Each number is 128 + 24 x the weight over the matrix's rms, rounded and kept within 0 to 255. Layers, rows and columns count from 0. Numbers have three digits each.

# layer 3 attention output (transposed), 320x320, rms 0.0968, rows 61-63,124-127,188-191,252-255,316-319, columns 240-319
134089130116129142142152099129137128149106136138138120162066089122162135136135144127124141131130169157154163133119126079133115121072137086157119176108177136141118119175125122150102093115108170121143086142121130188162112117100108094125148096
094112175095127122130119157179103090136116167156138099141125137147121173146128131161188187097133170172146122113148089163083087121083140101103093113142091146060115109183155077140087084144114140113109092135165145132139111118110085129116087104
162132099191089129144112140116126163127111071142134094172111090112122111098097123142136159107096140126107169147124118143113159100082121105127168103132125146121174120159159125115169157146123166138082116098127142092124131120073138161091140101
097121130135109122117129137107118111117130097169131155114121090119089116150123111128130130123138145140127136148121122141128135161137121154133149151126105148113150182152121142171115177099148172145125112153179092112070133120140104134154124115
087157174156091160108157144141123147141127120090121102107155143114092149113102108121124127121089139115125117107131105117145109139095122157150108137120129137133120088138139114148141106139101101140124159149096157095164081155136091119076126146
123156127142118128135079148146156137156149140143132105133152140124122144110176136129158122142139134108094140124094119146102116084090130145149128159125118117117137123124123100121161137133103075127147116111083124102105133119112108158126119124
139122149081120125109108162136107128139135147131172118154129131168121147124135091086125122118122114116101126143140130122140117089156129130110100134159132095137135145126140156101134101155112137145120144114156104136158094119098138141123154120
115112125122158125106111110156162117155139141102212114114152143150168129146094135132099135191118093108165103121090118102158155074125120134152133153149117101124132102144174083152136101189153156138127137139124094148094128116147154122152086139
132112123135124159158111162091098124162129116121082124061114119061120126118149121155113106089131082147093128141095147143095121103137155164130106139092145104121151145154128159117136126140141133116111111120130156120094123122106100112090156096
128116127133142109150116126107123092083128085125111130144097149137087169102079161157136141129125157136126109111129097143162121134148074097167111123126080107147145132136124103139130135165152093098114107117117139136113147108122154119140150118
168118116113102111105178123086130146136094109134116098167113116089127136126149121111168119115153114155136095133093096203110098128130107141176114136092130124116149150131149074097119152130160107103122085108166117151150094088128086104130153073
151121149142116134139134121128139119109104106132126153152150137120134111108174080099143149152116079140115142118126118104119099186102103131128151110140110111124095131139133136124114123098165124124160184122138113109209169130163128114096131136
127134116139164152145129133115095111113140161100157180126127194099123127137142124147183146100140053150164115132151123154110158167156106125154148118066095115140079132152128090127163131151145114124118147126129082116141148098152159147165180115
117124128170114204125163072100162132130108096126083106087143115137169088103123104128101128116107137118137133090116131139136168150099144101147162144084172156103167140100099136112153100131151141131126140151159125096130159115127097154158128136
181102149160144120096157142120141090157179113151090128090140194108141125117141153154097150184152132145149137123140083171148062120142134130126141110172130144146146120083101135130138152156135150131096117127120119173126125135102131104139104112
151150130105106124099089130124160134122084153089096091092112134148174143156104184133168100087158120170142148155170100119088112112091163116102155147145179111113161131160147110133147127112124101112160119126106113156124113147094135148137140111
168151121074088108087140133127160141141185098160104114120178171129099161119112095093112084132125171109112119122107151161157091163171117112123104140172173131139178140100150126118134134087112106140135103091152120120107126176130120143197152154
140103105122099126177133143125133131139140116109176172130126105108147062142170144090120083165105076082145135158106192113125158139162139146139180127133097144193086097128118179135122160108140150128158153090166098110111151136106153092113116147
134124124121165123125114114135114155031143182148121153088131096146120149110128162126134111118127131143116126155119198100170176147125142145152118093118164131157078109111081137138120108141099099136160127121153168108063132156187116131113109182
# layer 3 attention value, 64x320, rms 0.0916, rows 61-63, columns 240-319
121165171107161138185109147126133133114088168103157122140131085164139094166082124140069140137129145105129148120125134114099157114118157156129139093151130142090094100107101127112116146133147132089107143152120135131146137099107145135055098128
131159146134162106110140140149115167121151106102129148149138138130111142140103127172096167142170148151134155113158096078100124134137124146123111085148180137053131117096175079105108121125102167113120119194097156145137136151159158090140152115
098139153091145126118115144146130070160104118119132151117138126149129154115147147148140137121147121061103098132185131093121136147165134141110124112093096107099155189107114149138145152069149109082129132113068102111145145100109141119159127112
# layer 3 MLP up, 1280x320, rms 0.112, rows 0-75, columns 240-319
157127127138137140126146133116143072130157118142127126123134134138157128164142151142150101113106119131162080143141148134135177137133111106107140103138154122191110116132133121125164127130131073149145143185122139109115130116137085131124103124
116100122151136152146116127125132141154107148145146117109079118141115120159170161138164136090113103132136120122127145084120116118141144126129151183132133124146124128131124150132084125073179109121132158161121140102114107145171180144078131138
103096111141099156137117140132127097136101128158151108119117124090106142106123092125123145139130132114087142116152140154139136116121129120115104116122168125140177134097157101130110118154119133124113129151160117166128141136122188117092143131
092113097084135142114132136130148138150105142180109130127167123122141131147173122133101120140115104116125134124142148139067119141144131100125134147165135141125094124114126138161104110107168097151132098144110122086157135113104122116122151120
116135150148124133135124129121138108084102139170123105149106129138133132131137159170127129142144118097088097129125107154162116120106103160139131125107130141106100140144076135145083141153145079097131111126126140138081127151129137137114096142
145174117104084169114125087101162192089153155156129134128102129108137128120117102148152133089131121124116098114128118112117181102155121108163163146117103106136104078147104128125101112158141153144129100161132125113084119182130178136131118125
097151127144115148114139141125120134157126121133099126140094095125149140134133130127162113132155112138128132128155141126193106122150120114143154137124093163126132142109093124129121128132117124143134162106142128127103169095124105130091144106
155142149155113095159165117124208116129122151093114153073109119123135155128164134124147079124125075116081095097159125133099151121173094124128117120167162110156132130128112144139103106138135157133189175162112157112150155115136101101131135143
154110116180129121141179132099102114150116106149115118146116121091116116083142091099158118120124143084094120116114129158147095152087127109102091119174118111093145138182108113164130110107142141114116092096139105142104151122135111088121083134
122131124137093111134130107133126141117164110150152112118139143125095160128123114141122081120127097115109158131141133089162122151123123129163104083121106112131132105108146117148122076117099184143168152136108140149113134163119134112108162132
174072176098132104117086155151100140123137114084125140122125108119164095135143119130148135144133084099126147122110126095096123123110151070098103143108146131126101156122143111112105141107130157106133136143128116102133126141142130159115139105
111164103131126164100178143175114125085148136157129103141141116108151105150156156129143125105135145122099129162108103131128122135133158166147110172132106151150143094149139106125116165126144117118148120136136094126131125105121136100156161110
134111143149134178103117139110141112141117126107092174080128100189142063121125134112079141166113063132174077136153089129082135136125116126138136112126106160128173127109130123131129141123142142101113108100097124126145151125151135109165172101
129127116176134090159109130101085099118144098126149148136154142172106114116138101118122124125129094152094168151139080179117125147153125094145148117083093146110070120105146110135079115153123148092137126193121134115093129137125149138125133142
101093190097111108077188116145166160117098133140111121167155117112156166169144125146147125072026126162163101112108135133109141142195076116097088137099115151135109121187128125119094120156107129129149136101147110094132087096134118107168102096
097130137128151140096086130110119130156097076143106091074134146143139134143107083131079159144089120125131139105165126120134137137153117129102131123150117112090121099142101113106126179145114094145140148147142105130136134088135134140061140117
143141127144142093111126130109136094144149146109086135156093141122114130122096137119146108129135084176130128128127115132134136157117123088157152077125144136135142138118147142103118126114153099131117074141118158145126142091133107134168155132
103141148136106131147099177125102107189149147129081128204111170132154148168119130135109104112138104148143121145112146143138101130149127133132110116122111096091138162115119090106118137117092123178138134158160093147123130149127146103129136115
151130149156168147090117124153123170139124106130117114101082121079150119109170119120095107142072148122114125158159132163111090138125107138115155123131106155161134170177170114140131145131121065114142128133088163116127062129106137130155077123
123169139095145082121138158111126124093147085155097139139109135134149145146121119156134145107131131130149157124166132116100178129115135085123139098137136159119120165091151114179113102093112104122168111150077148147165156107081073135129123126
131132145106141203078164114165135152129149150158170136119139147127162115109121123125104122156095124139146125144113109123126105127138100134124104136153134137139117136117113132115164116133182119133165146141107081153100119130147141129094091141
159112096152118152145127118115112097142138098140085149127113087136140165146117129168113116131134112120137158116134114122122163159080125102139111158158161104148097102107112104084141121120109126106144175136165136168180160105115111129100128137
145104172127096141127151142174137138129139108135133111153081131108136119125120126146129096131135106108128119157130110102136119122160150128110155122128116109118123139203096150099144108141096127150135100110152136130104137136128155117096100114
130136160100112123123148105140103150109181156138143122046137122129120086130096163067126149130144117082114159121141127120120113127148142082122205143141080130139115138169151102147130094079069148138132086166147090113076121133117165142103145149
135070171129147149084103124113129076117154117136137098105118126146137128122108142141136158131132125092129141096121114124121176141119097128140137130083134161134127146091135145098155130137108151132156122143144157101121090124090140128143136129
149156096106112134109132135093145111109144139129131148144143132125115094124136159101111151120123109116151150119090157118119125125120100126151106131143111097131132135103114122136122155132133100114115105147142142114104096164125141131084090156
127101108149110142113126151107114107140144177165146140118157162144041089122129123108133128133114136137108085131151134119072119122138112124098128110142140141093072138136106120125106124127136125089122125092117144146128129141108083153098121161
112158126144120130089143135105184102105137172122132106119079112099131126157098156110133116111145148152126172134136149101182166165117126115131119107130134176138127152163103125116110138122103137094162112105102138155124109146168135141083139142
145076124140119173102160134094130152133149103145139132088137122096135107117152091136133126083100122145145116147111123149110111133152146111102104113132102136108130104127194165132093083104107108143143133090158109103131116146132072134109134121
139140118121130124150100120110135121137154095136109160166122071122142129112145081151088081144107133108098102142136138151151164137143151191107116123148142118181157136128133151121106123156115127142157140136125096128121125140100140096132109113
132111124142083166099113112133107131124119119128168152124100168125132090166182141105139119149103114118119150111134118152103101129113146068095111152151151150145131133144145144105116120157154126074141111137139115127119148097095089120118109134
176167130120123153106124133134161155109143160149146140153072099118148118112122137168104100113126127122062078165117150178150095089091126155163155123170139153141166156163156132069129122125132088111132118097140149141112120129122095122186117143
157118123098101126121112128123120141132133154126073139146106122110142114138100117076092113137154139126156143097101165141120162139132137122140138150179158116171127117111117098159100146141155124160081137125132103108108149134133127156134147125
096169173119142086102156101090128171082125117137121101125118096143130107202118120101117166128121152118135150145115134095150191157144104119121134143155146150155169133118163141097136110094145103121152182099129130132118183085089116102136161113
133161098114121136103074130132130100177135153172105118164114079153163102124167158123109135091117109098115094187155129104138151148084156100063141153078172103146178125123127121096097108136110096148110112093137118148116105133118133110149087135
136173140148102156137152111155124127106136098142144110146131144139147128142063136109130086124161160102189128147105122139145146122102141143113135121168110134134143124157127097116127145141118138158129107105142115124127108160130106146124121105
115129136105132131106162099145114151102151133077113151128120114161137120127112162158149099143128132160164139116108112115134140133138124086139130174108072150100148129100116122166122114127125125149158096131131126140114138128095144127079166125
143099127117162130100134164072185170147129074136128117088119125133134139097132159105074091130160119115120107139153144161138094164156097119098190162126145145183102175099108162154142110136078064115131159147107148143082123121131160146131104170
158122109145128122158091158172092148157118112130117155103117067093089136110126139119083116178136120139110160149171142156089153140147111104093118128181144088186130117145078120060098126132135168156116137117093116094156098104135131075147136124
159136098110097107127154091125141133122120138153119087100149149137160131143105145140176144124131131151126142089141155130111151119143162134147140120102144122152136124148103157141092157125125126145133146109114141118129152064159122164073083106
116154080129097135091147177107077111119149107096182191152184177147106072150146146100165135176179160121109103119111107108121105139061182125148110138145114110080154124136153085123093069110165167073128096161179131145109123132117109086168128104
114129140109090133095078139161091113157055112122131131102112108150180104168152125149157124105118077087153111128129102131133126165070147118168162139129145156103114127120115139152125127154117138147131122144159135123127138179143110158148152126
121169111141112123132125113128091092134116134132123118130150109155119135088122176146128104148125093106136137122128146157116135114123113125128121133125139128107129139112138125127132162110182174106151121124163161155139151136092169155096131109
176134096133159089132151121140143137140128141139125123126057097127133136113131147150133161119139158151084149076100124118165127117124099173107161119130113140133117107166130138146117126094086055145115113139106135125134132141133117123159112184
086160122147123167114132149126157095159097153144122128085145164123124128131148119134116149129118142146107105138151112159103128113147100133036123143160152141079110147152106108093098167118120121119088153125115104073088147088112163090144106144
075160107125113144124135139091120094131074088129126142127103129159132127141141088167116142141101173115112140107142113124133173101114114126150160120100103137101165130146115115116104151135139159133159149111124144157124165125119139126124112159
082105122111136153087147154136097113170115134111119174040115156150175157140150145108129120113121078091137120137127147128169133131168121162131159106094126061149135168122115122164124130107085137116128120125121109116166161149175111114119097138
103087092175158140137107147127147169096134134087166106127109106144120121126106143096116106126120096150142114147149100116164170136114103092141125110139129136128112153076155131157041124138154130147148096106116087141135131139105123108170126131
128158133074157151106108112155125128140134147149142122089112098121128112169121142137133141185143172138138158102127105139119129125115114131085147149134082129145106135164095108139126121114134119120120143105112149117135128128146130156097106083
129140114170147112139145136164163120099141138098148149110134121140093147158103151124143140126150127124120134152103140112138179085127153110141118129123139157138112104117116115112115129118095141119122112141163139149109146149128115110122151094
150127099130098142144103126145152080125092134073110126109094112119147161142150148142116096111119103142152108106108147166139090143126131118166099125137090080130138127105067118124093175153116136098119119119152102129140165092130129119084154123
091103157121121176114123085101164139124136138114155119100138179120156118119132134144103128164129120094098131114108159178084106130154133137171093142154140126093119144112127132149154115129089128150121098115144157122120135142147143139106101175
125126139128127114124098111110125086150079113086155118127161120146123092152129130125121138131131119153136144134125160132109128139084153202100119115137147125067113103134138103102157124122175124109142153149135113136095135116106198136122136126
151128113125108169063165115105131150156054089114127149132142106071103133138104142147197117155111158117153081128150145146180124170146102121098168177116137133156117112158126159157122143132111111109167146145129111117089103115141112157124123135
108124108117152116112159098125183148098135146134095140102143149084134122083100139156168130099119159150122116100094140141150119099135156140115150159140077155148089128135105130133145100145150137155161147138144109113071144104117110146098090133
160169155174137127132101147124110134131120082137162059111132166116141102144132137162157104107128109094133134064123103149109104134120061137071133143130098135093126124120132170113109105118087130140108116108117130112136188116165122111109151133
145143139143132146125158165136138104151090136101114135125134113152122128152120156114104155117180122112136126139147131117083172111117126069147124114107127137112071131108139128135108142116161085112101117115149107143129131161127185119104162142
111099152141143084145109131111150146157124173167088117138105179136145130119148103126113096127094108101118094141117128140115189140109127141077128129136095134149135117172144134105114124174128155155170136125128133115158125131124091143135039096
142146133099158128122099119091136119100165138154178139198081133099109161147137077113134124123108141107130090077122140098090144133209044119146090149116147148163144087117138168086146143144135048119099100104151140175160124131144115124123116137
120146118161100104085146088184103114132106120125135135143117110153105096083123155135122130120144116150141092163192122108126128134109145111072130126148128125146109129103110106132116126135149137120139104110132138139107105128101128155128130146
115126115136121134128135137136138148128126094111117142154154172091128147107142106120175114126117126159156113108177143141087157110124074139155121123095106135155154110134174130155133122115122089130105113129118098118131158131099143096156168118
095115087132104165136147124095107144142091145157095186094126163152174113114150120136137159114139096068088149146127104183160150145155102124113148132073197150160143158124136138097180153132108121089135143117131159169122153154210145133089115148
147084147157133136097118140155113130081140111104126098142174140136145147134143164108137117105102078176132133158123145103136095168110147126106124132142185168115123132129110092108078121125166148143120131136164116079132112127145145125133115094
142113089140103156119130154163135127151132133122151122107169128175107131103125142127087154109154115161160140072117122154090124150109095122105149134138127114102130114107140089136099174128099094112155108133136060143123157136109110141118108126
147139152138143122092117137072127121120124130153090113134100137092135091101118115127139130190143122112142117122118148171093111170108157118138180153161104110139125158147152130129114121155142135139154129113168142125121137133123132145159121159
143130162140127149142150134117154106125106181138102084118152121143109123145139126127090118152125119116109124160148100161189155160136156142092158135124149115173181106101145123134108172127116123136176129152084108132107171149116102084084149108
138129149122129147149084132127091145114173121127142112103181091097131099129150148117164121136178126119142127107158073143113106174185132125131123140139140151127147127138160114132076150133116116140126121143146156071138137137161117084139131102
132147127105131136130166128120116132142107127119154154113126113140154166107141135122138108089135175146117119143092114165176135142134118178142121142093147124113130159150127134156142117111097175144157137126161111079072095175126114126159096131
096128088158142115144096088154084115141121111164139176140079144134108148089144090162110093182131123148139122157130109155102146097140117151109118150133140097156131138113108154141095122144104099175137152130068101113118095138140075167093105116
160138153113140135149049080133142109144125111194115101086145123125098157115139127115097165173116135087065075125108179128073095107165100131114184105162120167161117102187114163125089138152142126116125132150091146084162112118125071087114098102
138115102150100136173115129145122118076122130093119154115158112133155132123171139145113126167116099140166111122109116146097144116119100144136108101108118136154144140156138152131133130145152106129151130137106103073158128106091098102149116141
108129102122168124109123128160114163140123088120164172126157140143128107131126130125125163158152122100114138157118116075149120135154127149119116137134155138110163132145112109105126101124109114139117106123114109100140122132092124085141152140
142113148102147118106087147111164121133157083148137111141134128161090141141169115145115106106147113119158137124101092143130141108155135128126132125113149139152125147127146122132114144166128108112095107117125110123137114119134098102108120136
099165136109129145154131096117146119162096098106165156082137133089133155080133068100117140146132129083163125105165095105179178148116111147108157146124080100118109090126114161107135109133131154131167149111156130098140129088083157135110132153
127115121121105148111116132152094114111164153128187102170117114128144111141106102155100107152166133095140113129135105142104140112133117109140145172161124126103086128134134102119156174126087115101115138132099137147172134101117151147100142130
154204151207131108116133130100178162121156085119042109141129120136110165129166156163110127101137117164089139092105091111133122119151107138099103092178138118138099129101122123112111149144104132198068146134126118144115144075180106173092134108
# layer 3 MLP down (transposed), 1280x320, rms 0.0958, rows 0-74, columns 240-319
118072087132089129112118114137168076111135098141105170115186163137116157143113136098127130196144093175133129114117103107111141119119164144114127129146091125127132141112147175145176134107133116162135117091134110151115137115171092100098087126
116142138102153110151109107135139140103148113105123124110134141148108137123099168117116119109139123111121117169151119084136113161145119129130117142105135129137090096132133121071108159153106128123116139138113136124168171115096198134112126102
151122115150088123141163127145130142111090106076099113109156122138079126148116160108130119150161132116134105107128102077116133164132132122134121117115121142096142122153140128146127135132112119121179139116179123150156147159155137150145147116
101138117118105105126093127124157086173117116162153111168133158144127151139167109134147085127133095098144140111105113141105101111113136170095124154176150134131120111135148110148146105136136117155144125139116151125126118121096116135171129100
098137145130091144114111158105152114145162134079100120137173144095126115133150103125127099154112193117148125113139133147140108108131157120147104084143179135144120122146106130130126138113126123150140131150156155194119130149111124173145064186
133133151148121116117103077148160166072123112115087130185109160147066114113154116149109158076118156111126153177152130113105108134148121096124133085146141128084142138146071114102165135202151124150125156125147135159144139129136145115094137190
129117136127148139171136128126122156118092148106108136120137143127118108126151163152104115139116142108093113103121106089133125149110175125142117103128132116199109122173122126138140112120132119095143138116104138124113144173145154136147142086
150134205117099130094125114129109175130138129121178115120084118113102120134129127134145132122117101140135121100115126156159124191074162186083116120102117138160107163132119150152111119107069121129096154107133144145125137125165151147114117129
106202130139124084103125119120103112131148145139172097137107114177160166097142088151152155151133088140161115117069170130115097106104112123078143117124122165096138126140132148137141113095119128104141152102136125112122095133152130100065138106
125176130159143168129135113141125124096136113145123151156154106099132148172141112138125119108185121119146117117138109101103142123107114125119143123136095114109144111166159126122114098119078109121106150155139136131145136121167135134152170101
131127115107169117103122164157093128153105108152116139073145141128109147127149112120122120139111127101116107162178142093148161143125151122095142113150118165121115106118143139085138149122132116130120144124163103108121152162087134145149111142
117111121106114168119119114110118109118151127130105155110148133131138101132120167112113177144128126105090153143172132115147133154083136134147151087156138106148123141167148108136160131144135152141108139122126117109152157115142084153144116112
108132151131116151135080109122130152155163128098119143147152134092093121133135093143170149155124156147125133084141141062083132127147156125159130096097117130104123103157106102114144131135130189180061171120097155130198174128145162098106175125
108126153110126129138097113149148124156111146139136099135127100195125104089123114108129115146147164110133168111152126149134121158123104134087117092148124163137107102117144129135111140105128115143116159149134147163119089132122119138156116147
083124107093107118123176116127144121123163140140138126079161157098143151143143082146131107161108117149101129097142078123160140130109151139089124144086108118072144101168106136139129123127133150141136176130164111141125171172149093183163189144
132150128118133112120116107118160113160159134143128103108138122144085147092136177136141118132156099080153161152127128146115161137119128087109073116086127097134131140094108127147147123099134098167100161138130104117092126175146104103134135120
135134125141127123159100167134103128110121154113138113109164148120147086151137137119124142136085103103118151085138146109114126129110163143110133144116116096155127092122131128139160147149135133109140118131095107117139158190139123138136125128
117132176138143113137136105115141108095112163124133146089139124126127118120114138158124132128105175137136123146164088104123126168121114122139117120142111140127135149113118115133159151133091116109124177111115175103094139160118111142130128082
114095150114124137108136125129123111152152131140118159172159109143174118134113148111102134093104161108172150149111142126129112070134142103109111168088102116089133105143131108125119085111152153100123102174168149156123127110124141144135169103
104100094112109131095113094128132096116130151103167136105143116107141140126126093113110136129125136127089108150121129149142130094163131113108126144131129095120156151116099145100129148153141129137100160103152117119125090109156134163108129147
135143101118131152123128096148138107111099163121141100162143117116122179146133122114120115110150114106147147153123134143150133093134072133140128129114118096129094089135098086141110104115160084128123156084154137124117155137140081158085128157
159103189149123133136151155145120139149146112112159164122152127164153107117150169120143163144103138166131056097131098088141130145072082116127154080115117173189125111117152128083109123150134117112158148154107115100113102118116126155140117136
159110136145075097144151108165140161120139171118215133172108079123120149080108145096094118144168095149117109107085129136085080121116138148121139188149153120107110076100167126119144162111146122117131117138151140150124108165071157172180121143
143181126132118145107147140154129128138088162119131108161136093131125144141152061161100123116169122103118120107128156106113109131144112161126088119111111134094119108124121153104149082145120125101135148130140155124142067076141144097093109126
119161121173157096164115167074119161132154108121125129063085133157128161186140147136084133098142110115139101093151092104120136109166108108126134168094102164163123097105128103154113135113114099119118102156102148152113085086083169101113174138
092130152106072119122116118142101155136104120139118134104117131142166141169141097135164126116122138177144120116143070149104151118135120110162132111185124132142132120120133108144133156155137144154116144131064090131139114081130123094127126078
096143177142143170096120145132128117171113129119156131153120115138143103111127097129088148141128139143119139147142136115161170089116148091118165101130131115173210139114131122075076055144139111154114115140161163165106106096136075137126134087
132149170158166166118080138147121149127098132116143116143112101145141118139107157141139141127146122098102085134116170139127144104132142140102113151133116086146087086153137108141099145135122148120113115137106125129152128108105140117100123104
187105121145139105135135160171164143113118114139167154149082176104154100131142132066160129101091136138156117110123115127119158135163123116123159105156156136108136156148101122139108127089154109137093145141100117092126149096137088102106115123
161120081135132122137112141173172083128170188141130132119135108134149195114100116141114179147137114130110151134116135126100125118118109163111148145133137125131112109111173168100124144073135174166098154076108127104139133102159120139127114117
117107115079167132144138152152117157139107098138124101164196101119094080145107157086147104086142124147155174084147123171124127153100092120136142112118115156101134125138124131108172138108173092149114119146169106129144093158106103109130172152
154104137175127133108120135122132107095160139136102119104153142129169158153107130138093135134130098136094136168142139097149109134109146120136127174183116124144116100135110045119150124105146102190106123163111110124093106100126139103138134097
163120177134143152129130098137107162133137110131138101075146128120137103127127117143143140148068135128120148127152127134157127114113139104129122149131120161122120124117161108097096081198093127101124125116117141080145130128132148133136135145
121152142135111115152176105125116172116111105111181139156123096097120116113078122112140107133117147148138150077103126136142169148105124102154127108140154099167136124086100136141156160112140131145162131116145098172126128117113121120118107140
085118093156131100088134141132122106102153127167082094125122167137155160122169144115131108127146108143162133200131103073154165109077194100102153119068104129144149197132117141123137093102112095098103137115149201145090092128159137147116174078
161125156130139164132132056124133104108145145167143120139136105175124113169112116180097163107133136124112147154175130140092160199128131164103135120149101187111173111114128112124120143113106114136130158133087128110110105133135156107099092132
108134138165097099121106114126148095138124113138112152138162127133112170131161115159089161146130112087071097159157174104147116105100115128112111115148163108144073169136104126102158156142140117160120128106112114158179131096154085132136106152
116090105081122132121177157101076134141120156140145117120101181099178120104119186096120143125133115117138101116087142114131107090106163065141160208104113144143173105155123099117109105132118122042121093166104093137111153125122116137117122150
124111109116167144080141111111140110131129122144100102139098087135140132136155088129143134107135105127133111126121133174112124118177101115089076163134104127116134146129103119140142132120136131139138117114090158104143141120174087130137166154
110109166111128174140132099112102098155107115147114152156135092140114127143138167091109150119111115118120162126117107140151143069115150129118107145101171150143099119136160137134154155130140126089103143140138165089140126099087091094105166131
133138115150127111148088079117161117109114131165086120117088087094118161100104107165096118146125100135098111119139165158148140129150097114112120095141175143151117155082112170118166174157095093165131142099082136130117126145126139160097128145
131150154124122109128131096135136133097120173107144126107137150106116137131104106174080142167152105148141129127109112158113101158115142138119147130101112109129135106129089112117134157081107117086108114122135112132154086162137176116120178169
108171122149139146146108130150098083122085173086159139163120152112143104081121111138148145168082170136147122156166101122136121101117083166151147141174106113114113151130112138125104135138112121135110087136129095143151100121099157129149129146
136127111183103130068107121109130117183116113118113143151115141134090102079176145144184183147138176145109110154161151138127093085121097152145127119120135140077088130143150105125146179082124143113097154093091158147140092131084134120151170123
100116157123123136176106094147144117140062179163114123105118119101131138132189166114061121122124091136129138142137093138131179131161133121097108172117088181145137149142089160149172090128127117097149132121074145079092115094134117125125117109
138135099116117127115124110097152161118152172108153137152183129103093136151140117127142108126126131143111126135160132106188113157110140140156160135166081124113183099185125134131090137095126114123139103111158147105149105143178148131117165109
130113128157144123123147091131099137100163133110118119127147096131091094148088097185117129111108150138142118126147153086128165130142119153121119116161138128146111161124143131113137202137111154139133141099124129117154091174127114123163110129
143132178136151133142117152161167175130128125088136106121125127098155132133099157098134144097081123159101150100164130135150081129134084131115100111107153108167126149101131096150111069112180092133132152111163140150142100135114105105123147108
109146087122129165106127135113155161125097113150080135161120126139117141116139166143094155106170126136102137131148140118104112087115133153160113158136135133168139163124152151164136155145121114107132127119156128143144133117108140124124158113
141098148089088146132118141136131131096146106150121125124192132116140119131108099129133106146119137140138068124139124129118106125095129151142103149117076106099093164176138131105127144101107112121151161145118146095167108139148105150144113128
116114090181107120135109107149120126136129134107132133084075170173140091108132094135144141161109108112114145108140088113123110151109113122119139138122138162128150098110116123126140114181115098117123146141119145157133117149118144182132098141
159099144120128130148173164175095075142102123086133136128138112131134140132138120138106096141159137134128126112134119090163102133075131085127171124089125119124162113121100148101133163144138166095143153118162138119115123167082107129145132099
135155140133131145103077118135127149148120118158116127091129135146167142156111109144111145120107114106128113150133092126102108177113128071167168126107170108121112108114130132155089127113088107151151096128123128111118119126147130170108091126
126119108109119137196109102105110138118137154156147139152170124145170135136132089143120098132121136103124146126132100088109158100189149110136163091157130116105136127127120109136137163092124153130140111124131126148125134169109118135084115175
163091163122140127122138131143104142111121139128096093129141143155136070145120124143160157103119136118147122095167108114096103118099106109167136158079122119145147071141152127119133107183141122093115119099102119090099114183076163155133135092
135167106108131129145127132106130088128115153094117137169100133131098121124145181096123145126111128148167113141131089126124131102117151135133162130161108141127129166110155130102094122130111166108137101131124132116110153116103115132132134196
109140125122136115145150147086140109163153085062133112143125111111086138144134161120128141125162107159157077093129163117112124155113099120112133150070163140101110122106132111139098162070152150127126140122122115112111133117119138164179148154
141064135123130142183155093134133133118140123133134117087126059134128125113181082105138146159099110157185136169110079107138117068188106141173079150107083127093103121181138127114126050104102111093134166090157137102147160166172116109138107127
108127125173138108138148150102118155100129116109151157130129159116088141113122112105138102104161126156130093156157116136117120170138163064131127102106160099093132153149164153135079139123132137071102156112098086105125119141110121120125110095
138099155149155114139108120110097142158118087101112142126072185129099130113112120139134170106106149132147074170120174138136160097103140102160181156163131130165169151114108130121147149100142137149117102135122147127124103130123157190121129135
149138138127113102122129121133122154094180107149166118088068095186112174123170129158131125137137141098170149133089127153126134151131145128115097150123130096135131111153152143145095128113137135125136084114132134126167134173149127135135115150
167146120131140127088139182130122145121127095131117105118163112096144134168153175126139143131147117119172138113140109140074145095118120111138162149233095143103156120123094103152093072093101107167095138121130078117079101166107131142121133106
113123094142106136129114141105116109109124134157108139139120151163129142149112139101163103114143118156114106154144146068123112141118105144128122132106156154141113139087128098181091131098133105163137121107140117104098104122119093133143120133
140091095209141085101109133148089119140138115124110118119140165123161137133086131141147115091100074103116167098161134122114170140157143108100113112125112137161172143114113127111101172134120060110191144073104116121167111140140109124089126135
124092117136129127110094171165137117116163114109127120114142105136127154181143085140123107146134142158137105144118113134141107124111094127114132132117134113107176097112120149095148113121091135135098125134132108102074121083116094173101108064
095142077104107131106106138158108149120171178117094128130144149157093093103123111116125160141122167146155139093185139126147162132147121195087122122108132103129147132144123175177140106088141167155158137150130064102131132154155144083131079157
142078120130119137089184085151102111157153139147147145118116147123161126146104153168126114127158122105068136109131128131117123145148164155141137107134122103147124160118107147128159120125094102122131119122154120160096114135108138119142085129
153153165084138127150122144120117124101122134145131117117132160122112112149111135173110135151147160115117120160120128106138125130118110118094134134144127139147094106088126097149120135144159128108151113154117113120148135107131162116094138112
120132122152121178124138105115125131085133147140097142118154139120090107145139143139150084091173136135130108116148140091186119112102148116142134147171126122120114112163094146123156184126142136119135146126188130099124135090111126178131143163
203130142097111181112091152135159150093115142090169128140114143074061146096120088116149132185064153083167112148133138181118166126188099149144141114191170150105136107125116104096174148212128113142146084129120109113115093121125139133174130152
139148118133098147135136148102111141121112141122114120137109113108135114071114152152118116112135176104081178112168136149117176113121093103122109162064127128147134118168138185123118122098128119112118155132154125135157137118119135129122104092
158133088134103121122125092146126123150128115133160126161103100138144109151124136144117098132102104134142127130120130136140114142105096153135124093126132129129105120109124135134161148135138118097128106124132165157098109140098115114131098113
084145119125145114176156143117115129139169142153116156115169145134116138093120136093115116088130094151147165087138080130153123092131137108134146162118100132126171143086151149071086149132125135138135135129162143171155102118101138109128128109
152137087141140108118138136097103146141121143106144146138174101115128128161134161127122123139128145119116140123121156156088121103152122089118165148189123099096123159126150069129069105139131095112132148127155107140141125175163147100135108110
143145123137134116113116126168107168123098160136113087121185082113144126120123125141159128141116139122134145140097156134145133069140147121165159108114138142171114136142119144146089115096126123193128104148120132138121090095111085145137111136